Each number is 128 + 24 x the weight over its row's rms, rounded and kept within 0 to 255. Layers, rows and columns count from 0. Numbers have three digits each. The size before them is the row's rms in percent of the matrix's.

# k: layer 3 attention key, 384x384, rms 0.11, rows 172-191, columns 96-191
# q: layer 3 attention query, 384x384, rms 0.109, rows 173-191, columns 96-191
# v: layer 3 attention value, 384x384, rms 0.0947, rows 128-140, columns 96-191
# o: layer 3 attention output (transposed), 384x384, rms 0.0917, rows 128-139, columns 96-191
k172 086:133120122125171139128155111094158129143141101117123095097153125100142163124159104143105149126162101140119113138134183133158121148144090122103097117170125184175113164173146095107105154108094101094157110150126150114153144097145145187129117122155149161126119105104113137139165147112124143150
q173 099:077145106130119110147131112193115128120151104153118150107148114073114100094140102096160118109156151124119146123128146129183137143118140116140091110172131138068116113085114112078103119144141132131138104105170154144142121144124099122118116112102153094138103164172125105126105157147134119093
k173 087:089128164149139141176142155183095130170132140161134145133095147147136110082136110141119115152086072135129119118139112156123133148139155147137155087118151107119169149156113112125124119085093147109136179167125122105086122172125118172111121156124149128149144157152137133119091144147112097136
q174 101:119133135171116088127080143104074134126128119111107134094143118101097150170112118114125120127173178131126132176155097122130105096126116088150133160114131142123126160155138148153101173121112111127125120165129131132132135175123157128133146101119110167126124087135132099148131180107124102089
k174 089:140129141160111123113119155151116121093112098198149129165158104092147135161156113092104116105147153183153123116149146135135132113085101139050120139097128124119134082096113160163145108146104110124122119178119164144098137150167128133106117120170172126091111087124146163137176138088093123147
q175 099:124088100117109115107135123092127110095121152158142113134154137055138123123125142157140126127183111108120157163131136163118123132125153146128149139148143126145145120159133136139173117202144101145120072112121144117129121154137155155087132124118144136135149079110125174136128104152088146144
k175 086:099097132134109122109116126175134127109150091137115135136122094125116134115134172152171137136162088122142167149155113093133148124118124132155155141137152138141143124185151163134145077164117106162150133142107168121142118175117118127150144103081129136119122123127165100126132107154101125100
q176 100:114124156099117077108107131130158096138128075122121125153141126138122111118130141119131111153148130109103154126136127136108101138164193118131126109091146148099131114138143104118140124134128140126170135123109174160114127106096114128137154119111043147105114095136159111108149160150139135113
k176 091:119122134098102129128132096127156142107145118101109121162104118138124178136145133119157080179136115156141155121088145117152092145164177133101127136149137106118163094145113092134090091162114134155157159090132140132164121165138132156104139175123073136105136088147164130069133130122121133128
q177 097:110117115126120107164151139144113121123106101125169102134156139111122140149122129112131150122107116122117137136112190144105156147101100139140164120142135115165146148128112114120138137136149125139134201131142138127121158138169099128139117152128107139123096113169176089112114099108141120140
k177 090:113137157118091089167128126136108148088106105143155101160154065149113168119133131163142132155101114121142126099124140114097093135105132109127148106129128110138148121150102087142084143099177120129153138135145117159139139168154121119126068093107129144058124124113116126118107129147121139130
q178 102:150127120105112122112157121129150137102100098107115119131133090133105130153137195132128094106171140129109129176111102106134186109130147166125124133151127075120139152154170108098131138064097102140099102151144137120129097142128099145142133121132137138133106124140149132099103099167159117089
k178 091:118121136145098106127113134112134151147148113144115136154123148112136124111145148140129137110152099102102105119119125139099129102090148110090129132106083152103141078122131111140159115114040132165110118117145154146116137170108139127111117117141145167110115137087139110135099115109096114087
q179 094:095148123069142113118161125123168125077137112123090132134099132149136142152149150118126123133194095130134155134125145116151139114102123129118119068109121079108140110120098084192131171128104123131135160107094146118157144115118164158154131152148178138094146090121153071135109136096131125141
k179 084:154155120123154119117144126175146125058145116118057122113112127104146160122140152123140138168152116108162150149138153131111153098150157122124164126122122179114154113123178096133105136130089155123092089179139096150096112143084119134141149091130118169125099112096123108081118146135124091101
q180 095:155162124097139135126102133103152100128078094172117113152209117124121134146091131117091130117114199137144141121087130104143138101143095099169124158127141143105145133117119157121118148152087118089088146143121134118136136120204121128116117176130134126122127172147134106096102149092161140117
k180 086:114107175133118085129113139106145108129110101121126151121193164116137126125139107139120102116150142116090108090108151150121121124171127084160140113066115119127102150121159178127096157122124164093146110118131107074100143106082117146120133127116064134118129147144133126103118143156106114118
q181 099:151125118121111073151117113120128142148177074127167108092127138122123126120126158140129119110181150142096132129182133106066129080140130150172077128110106150097093135158114101109088190138110088111116098127116081151091135117135113122098136180113173150114158102113140111120123090104129157152
k181 089:133172096086120103112103095149143134121153121128105157104161159115159096112104153093165085129063102177135124159160163119130092110159127127148111153132158124120137098130157151116133139143094086105104074134146116103117151154107131136100118143136131157136119101141174146075132110131128102124
q182 092:091125129126127142099135129119141121131098115136160109137111138076141092171143105150105106136125090162111141147139112109137105126135108108145148199119080143148167154078128146156085129171123114118123107138120164120174181120126128079149127174101141162122131119127141097124145169120134110160
k182 084:169104157130116129182139087141120138119122149105150127103163149132158096152151129159159100122115091169111147140126106145137075128083114109151144159099086136121114150139162167139153106130089107111116089136133142108140109101160121122153152126150128153118153124097125147157111191163127143144
q183 096:144110133142134167156085139145123117182103110150105127122164130143134159110142133128163091169177132097114185096155110174103132152157110141138168153117123102105117177119113118104133110137115117149127090122122120111121131096102147116072105170145126111131122123142168105148125160101137114121
k183 090:125121156117096094149077100171077084154180115145133132178162128127124117159154139148179103136123089116162144098100124128120120142102154145115137174154154106097137167151109166130094119121175123133110127145121132126176098160106138136094106133127097107108131120144131120159115157138102145077
q184 096:168133146141108114124157090142136141130143086150145123106160086141150129154115130102134116149141090101127113083115173112140135116091114138146095098103115143162144125155162169132105173101114124154135157132125138142172097165123139103105134123132112196100095069102122145123165122129126127143
k184 077:102105093100137106107130150124172157129150115161117101152138125155168121130125149080111129136168133115149151125089136094130168146113139151113115120115123131160181127091108167128119158122077143095152108134122119133164144132164148104147125124138126170147113111104156115145137110119120108154
q185 095:101151120134137141158120114156188135144115114107108126131145105185155122158121130117154149143123112146104154123140121100139144138096143113127107130137153127120106173145153111099081111122169132099117117158073145138084121149139106078113134117128117108070146128157137155139134151142117121115
k185 085:124176151125165122151118169093146119128134102120115107142099137153146131124151115115142126125153135132150135136140123143076157108137149132080174176108165134114113144092154126128095181119135135102117095119086099162136149163118143160149113146126102130127135121088133120178111131115143110121
q186 093:110123089119137151185128119119079129162153101095102104133139074161091105186151119162090158149179117108138135111088109103129155123169094112138125137157134171120099109125152163099083147095119162096119168158091120154132117161119119122090114118131158131121095122131073121147143116156149094103
k186 086:090146149132179145143123152049122111114113132172123174113119134121137142108170104142127135123095114122134138129122073125115107124136107111152106134145153149114098073113130157172111102124109166170152144161139109133091114166135164175134072142102180163151119101145123138154110136111141135120
q187 091:123157156114127110130111134133134125088146128113105120158145131126128071155138100095126140157088087163142171127114139134172100100164110152143155113127114171141086134105120152101136161098168103106170121152110155143156141140151112139150142133143148125116086148108144131094117127158123156152
k187 082:112139143122179139127133141142151129175178148142110106145131134140156152102120112090123123100169119117084156115106109127161122091139157153139172120101133120150132123131143123098102159111107114129149117122138116123130097163155158173178134140127180165139144126117118106127111153107142160151
q188 105:072143125139154167108157111141169106146128147101095171168134140091130182113144158116117148063117105119139129147134111143125104092138120143094114152154146099125191109104122113106114129082117129138125135118114079122123136134117110160143145100110140138156148119116103099151125143133148146139
k188 094:153131126187132156153147133155168146144144146130124145145135156161108115117147111123068143100097120139079115150107112148124149114146091130150145208157132167134170131096118155112148136169090151123099153108136138159125160110132125129090151147156105148093165100120178172118081120140152097118
q189 098:099125132144114123123109116135140116156094146115106113199144153114178122105152103103124186113118117153155104150135125155155128146161152119085105119120108138116119111155096185125151128117094101142120181153122131127138116119111155165128159140119133078103146171118160162119097094166086111125
k189 087:125136136123135145168148187157155130136086156164113118105147089130160100140144092089143169086102125138139118114113145120144152189096120154079116126135148121154138116127123135136170156118109110102144143170179160164110101134104140170155139104160121116121089143112137139161104110108121084129
q190 096:118125161133103111137158103112102134093108088129133188111155124120123094107152140118190112101140118135146130117110134121117123114095089107129134112114201115100084112106119137128119093125137129109098103148096131119135131114105094135155113150091129095158170127148117151085132102187111111097
k190 087:134115159130109108124126172137126132135137154108150163115133115096177126113129137112107142117157132125143116144085126147105105107154105112136141090114152130145114099100132141197136132118093133111098111125149147101094088101136101141139106154130114110139133124164120157083127166135111085110
q191 098:170090167155170138110143134116127129100104126095138161128138081138128129126142124093135119141176128147159133138145100123146149117174134072131119140123108150162150079129132137087137139111119146097125116197128127120112103094125080116108111129149150094108108118135150154147157125124157126131
k191 088:165104119138121138132065149092090125111079151120145140158120140075092104100120148129141141150137070063111131161113195124117112118153123120147162144128129132164113098098107140115141156149175130132127083135137128109110130148133122121130097153127152167115126170098139167118144132120138144109
v128 088:087122105094096128148143153096152139120146112084128079133082123094117140139095135122125147131143135098158108150150064089112142094184118113140128133127145150155149126119161146131131129145127124089117127159122141151104132113103093133176117181113110101161108177168127113139078120140107160110
o128 091:179132137149123158117127109139081105108102141125137141122147109141095127127116113186160117156073076157129116124121149150109118134130155137115161119114136084113075175113102111122118148083153088112186110130104103105140123138165092149140132091155115204083123090096115139142160090105110094136
v129 091:151110118124124115137088174089126143126137159116129180119123166111111167128145086135122096131122087154124127130145130122144140097168175144084129140131130140120101173096111116145118152124093146122136098068129172135162118132138120130133136149132146147087152116174184098126125129124111127043
o129 099:115126179115136132156161114147121115104119076121134092128117115122126093108129131135160140108154111092081123094114137158128122155113122121129111124101111085198145149118133134133187107131157130129145160154109165077107106150121122109103164119100119176117148145148096137113092134081097117174
v130 088:110102133111104104105110081094162152130148105132152115139129141088125103142097090140140145134148117148132114129114119170175127133104136124142181160114146127133120138111145103127132150136103136136135106126135146120156118165166121101134141120135110116123129136143154108144112135170122132096
o130 095:089163121142123148191137127097112116107084170115154111114086079184128145127134141105103142141122083134112128128145098137122118138117146115134086104173089154149160142137133171136115145117154125097114130107150111128176145114112124143122138139125154123126142126170116151126155107109142089130
v131 094:112142125130149119125129125137101140152140114142146127093137125137150124112130105101157151114103144156169132147136086139130121120133132166137111151127120137183120125140135084130125102111134125117120126129164124114174088122150163106100101134137130149132132149086106139135155121144105148137
o131 096:127111134140140171163133134140178102129132113153114122119094142139106133160152175123125114160095111123092147104098140104105100121144112060202123142138124161099120110137083125130125142128135131120118106115144155163101141141179135134101151147072139093121141134155196106099105110114119070158
v132 088:143155135135092116124126131115132165119113100113114125113129141143116118110135090145052084175080154139119145108150133153133069129120087171077177135133146119148123058105103121170110117106111121095089098118116095136137104095129150114129113162126171107120118122135138114075104083122123137127
o132 097:114083116107099119143133135135164097111119129109146100142112108115107109096141122139128148086115129152119108142104120109118143089142156102172107110119142090125097146146137122141134131146146134130160136116104205104133115180170119134138118087113127144125127122173147121181155202120136104147
v133 088:127145105118155122144146109131122194131126124117145133130110157175113150119107153084136147113117151135141083134163123113124081125098140116142176115150156099116124081183100140135100112112108151160124123160136174148118133157113125105156153127127115118161180122120134138087117083173157128148
o133 098:142146167122080118084112115083112123118121205124120152159110113101124136079126104155108113157119133095144135185095139146104191158095112133106139094128096140142129157120113147102139115176168106112129119151165148132125122117122145116082151141118136149113123127118161115094125111092098154103
v134 084:154142137148102093143073135108124108143133125110101131149125124147124149113113104161116095147159145133146128112103174196114133137100149128111076151147129123116101119149125175107117135149109131122098142143160097131115080118127101148130117142128107105152130139128132141104115169084115135137
o134 095:070100155128112126085150105154093187151129096171152110151107141098128120139181171113141119079131096122100171122139096145133133113107165122135166091150167125149121156119142144159130096124138118132135132093171176163152141138173159106140120132127136137143124137151098150148106107104096117152
v135 092:120140134099112120167105098150138130089141117104113102145140206144122107131159158134153129131127129090143116122151175134128152122129149142100092094145079190169145142102142143114159086190135126166140127104123137124116127182121141119080104222105094131135154094105107126126117151131161121143
o135 111:133111132171139172114097144098098137125085144160173178115088119114147136134151116133157104131147100132128141142141138148151137126129087168134152137119151078117131113122097177107079101120128148107108158151138120159109130070090121123175127078143113113127077157090112128127100117092107111140
v136 091:098147104080140074102092114133098161121117118109112105133134125116085140125150115123104132185114108154154127105123168148115099133117140131144114162133135138138097146108124168168155109143161129136173143119118137084131116140118148117136167147126165103155117141101123142161142129117113156172
o136 096:155124129135143147169145140127152187140142109122130135098131103120145153140155167128136119111144130115096161123098099173136122092136136100120103100133164147159099103104171134125122117121157143133152146129118128106134164149140067129105087113129099171134155112133146140125126100104108136121
v137 092:115142122134112124159124084175125126124122104094112148162185119085126163147156148103127118127145165096098108091106129114108115087098147088126112134116145106130109144122157111101136122141121134132069081101128099155129163161110108128140117081101136157153143086110154147137105127113113100169
o137 097:139132143152142115140116115125129130136133156157088146122118145137136107096120116109146159133100099155137145159144105145125124187107099174127131122109110117134115093121104092167123114102124116177164176145118122115102121154151161189102107140202119090091109209122105148109141083137180101109
v138 084:159114136117105112142134145153128172104192117158143141130118145119154186127147124080163126136160110182149139173160114111131139109120138113132115136079133126121086132138173124175164123118132130117145171123109105162136130187131145129138117083104161095130071119123106144174119138144143125142
o138 093:103137152127109158107136122120101134138110160113081147116096089167074123081146128157146156122088138109125095103083172136157113133140113096103114109142148157138142103051049098088128081092133113148097158133128095131090100118139136137150144146135114137129156161144144179131112153101176125152
v139 088:114123150128155158173142152151129131143125163111123177139110087151150160135169135094136075127134120076128049108133126089106092097123143105138112151158156139138162103135128119168180148137112089171120143130150129141134137099141116120157139182116130152145117114143137141130142121094128148141
o139 096:127151125140133160115125092082138119156154107128101165116158143072121128107135124169128124131152138138115143108119119172137149137103145110123125129128105120123088133133126159114100139142122107146169100149134148125120109172142128146106121149140150184109108115101118146122111127095143143138
v140 088:145120127145129148153130161146124119159078133107100103159116152121130107118134134142162130126124121167136140130134114152147131120108132113132148155105149130146136168134078138137128131112113097127169138096178148102161111126124151099127115146098146168134163104143123100127164167150145105128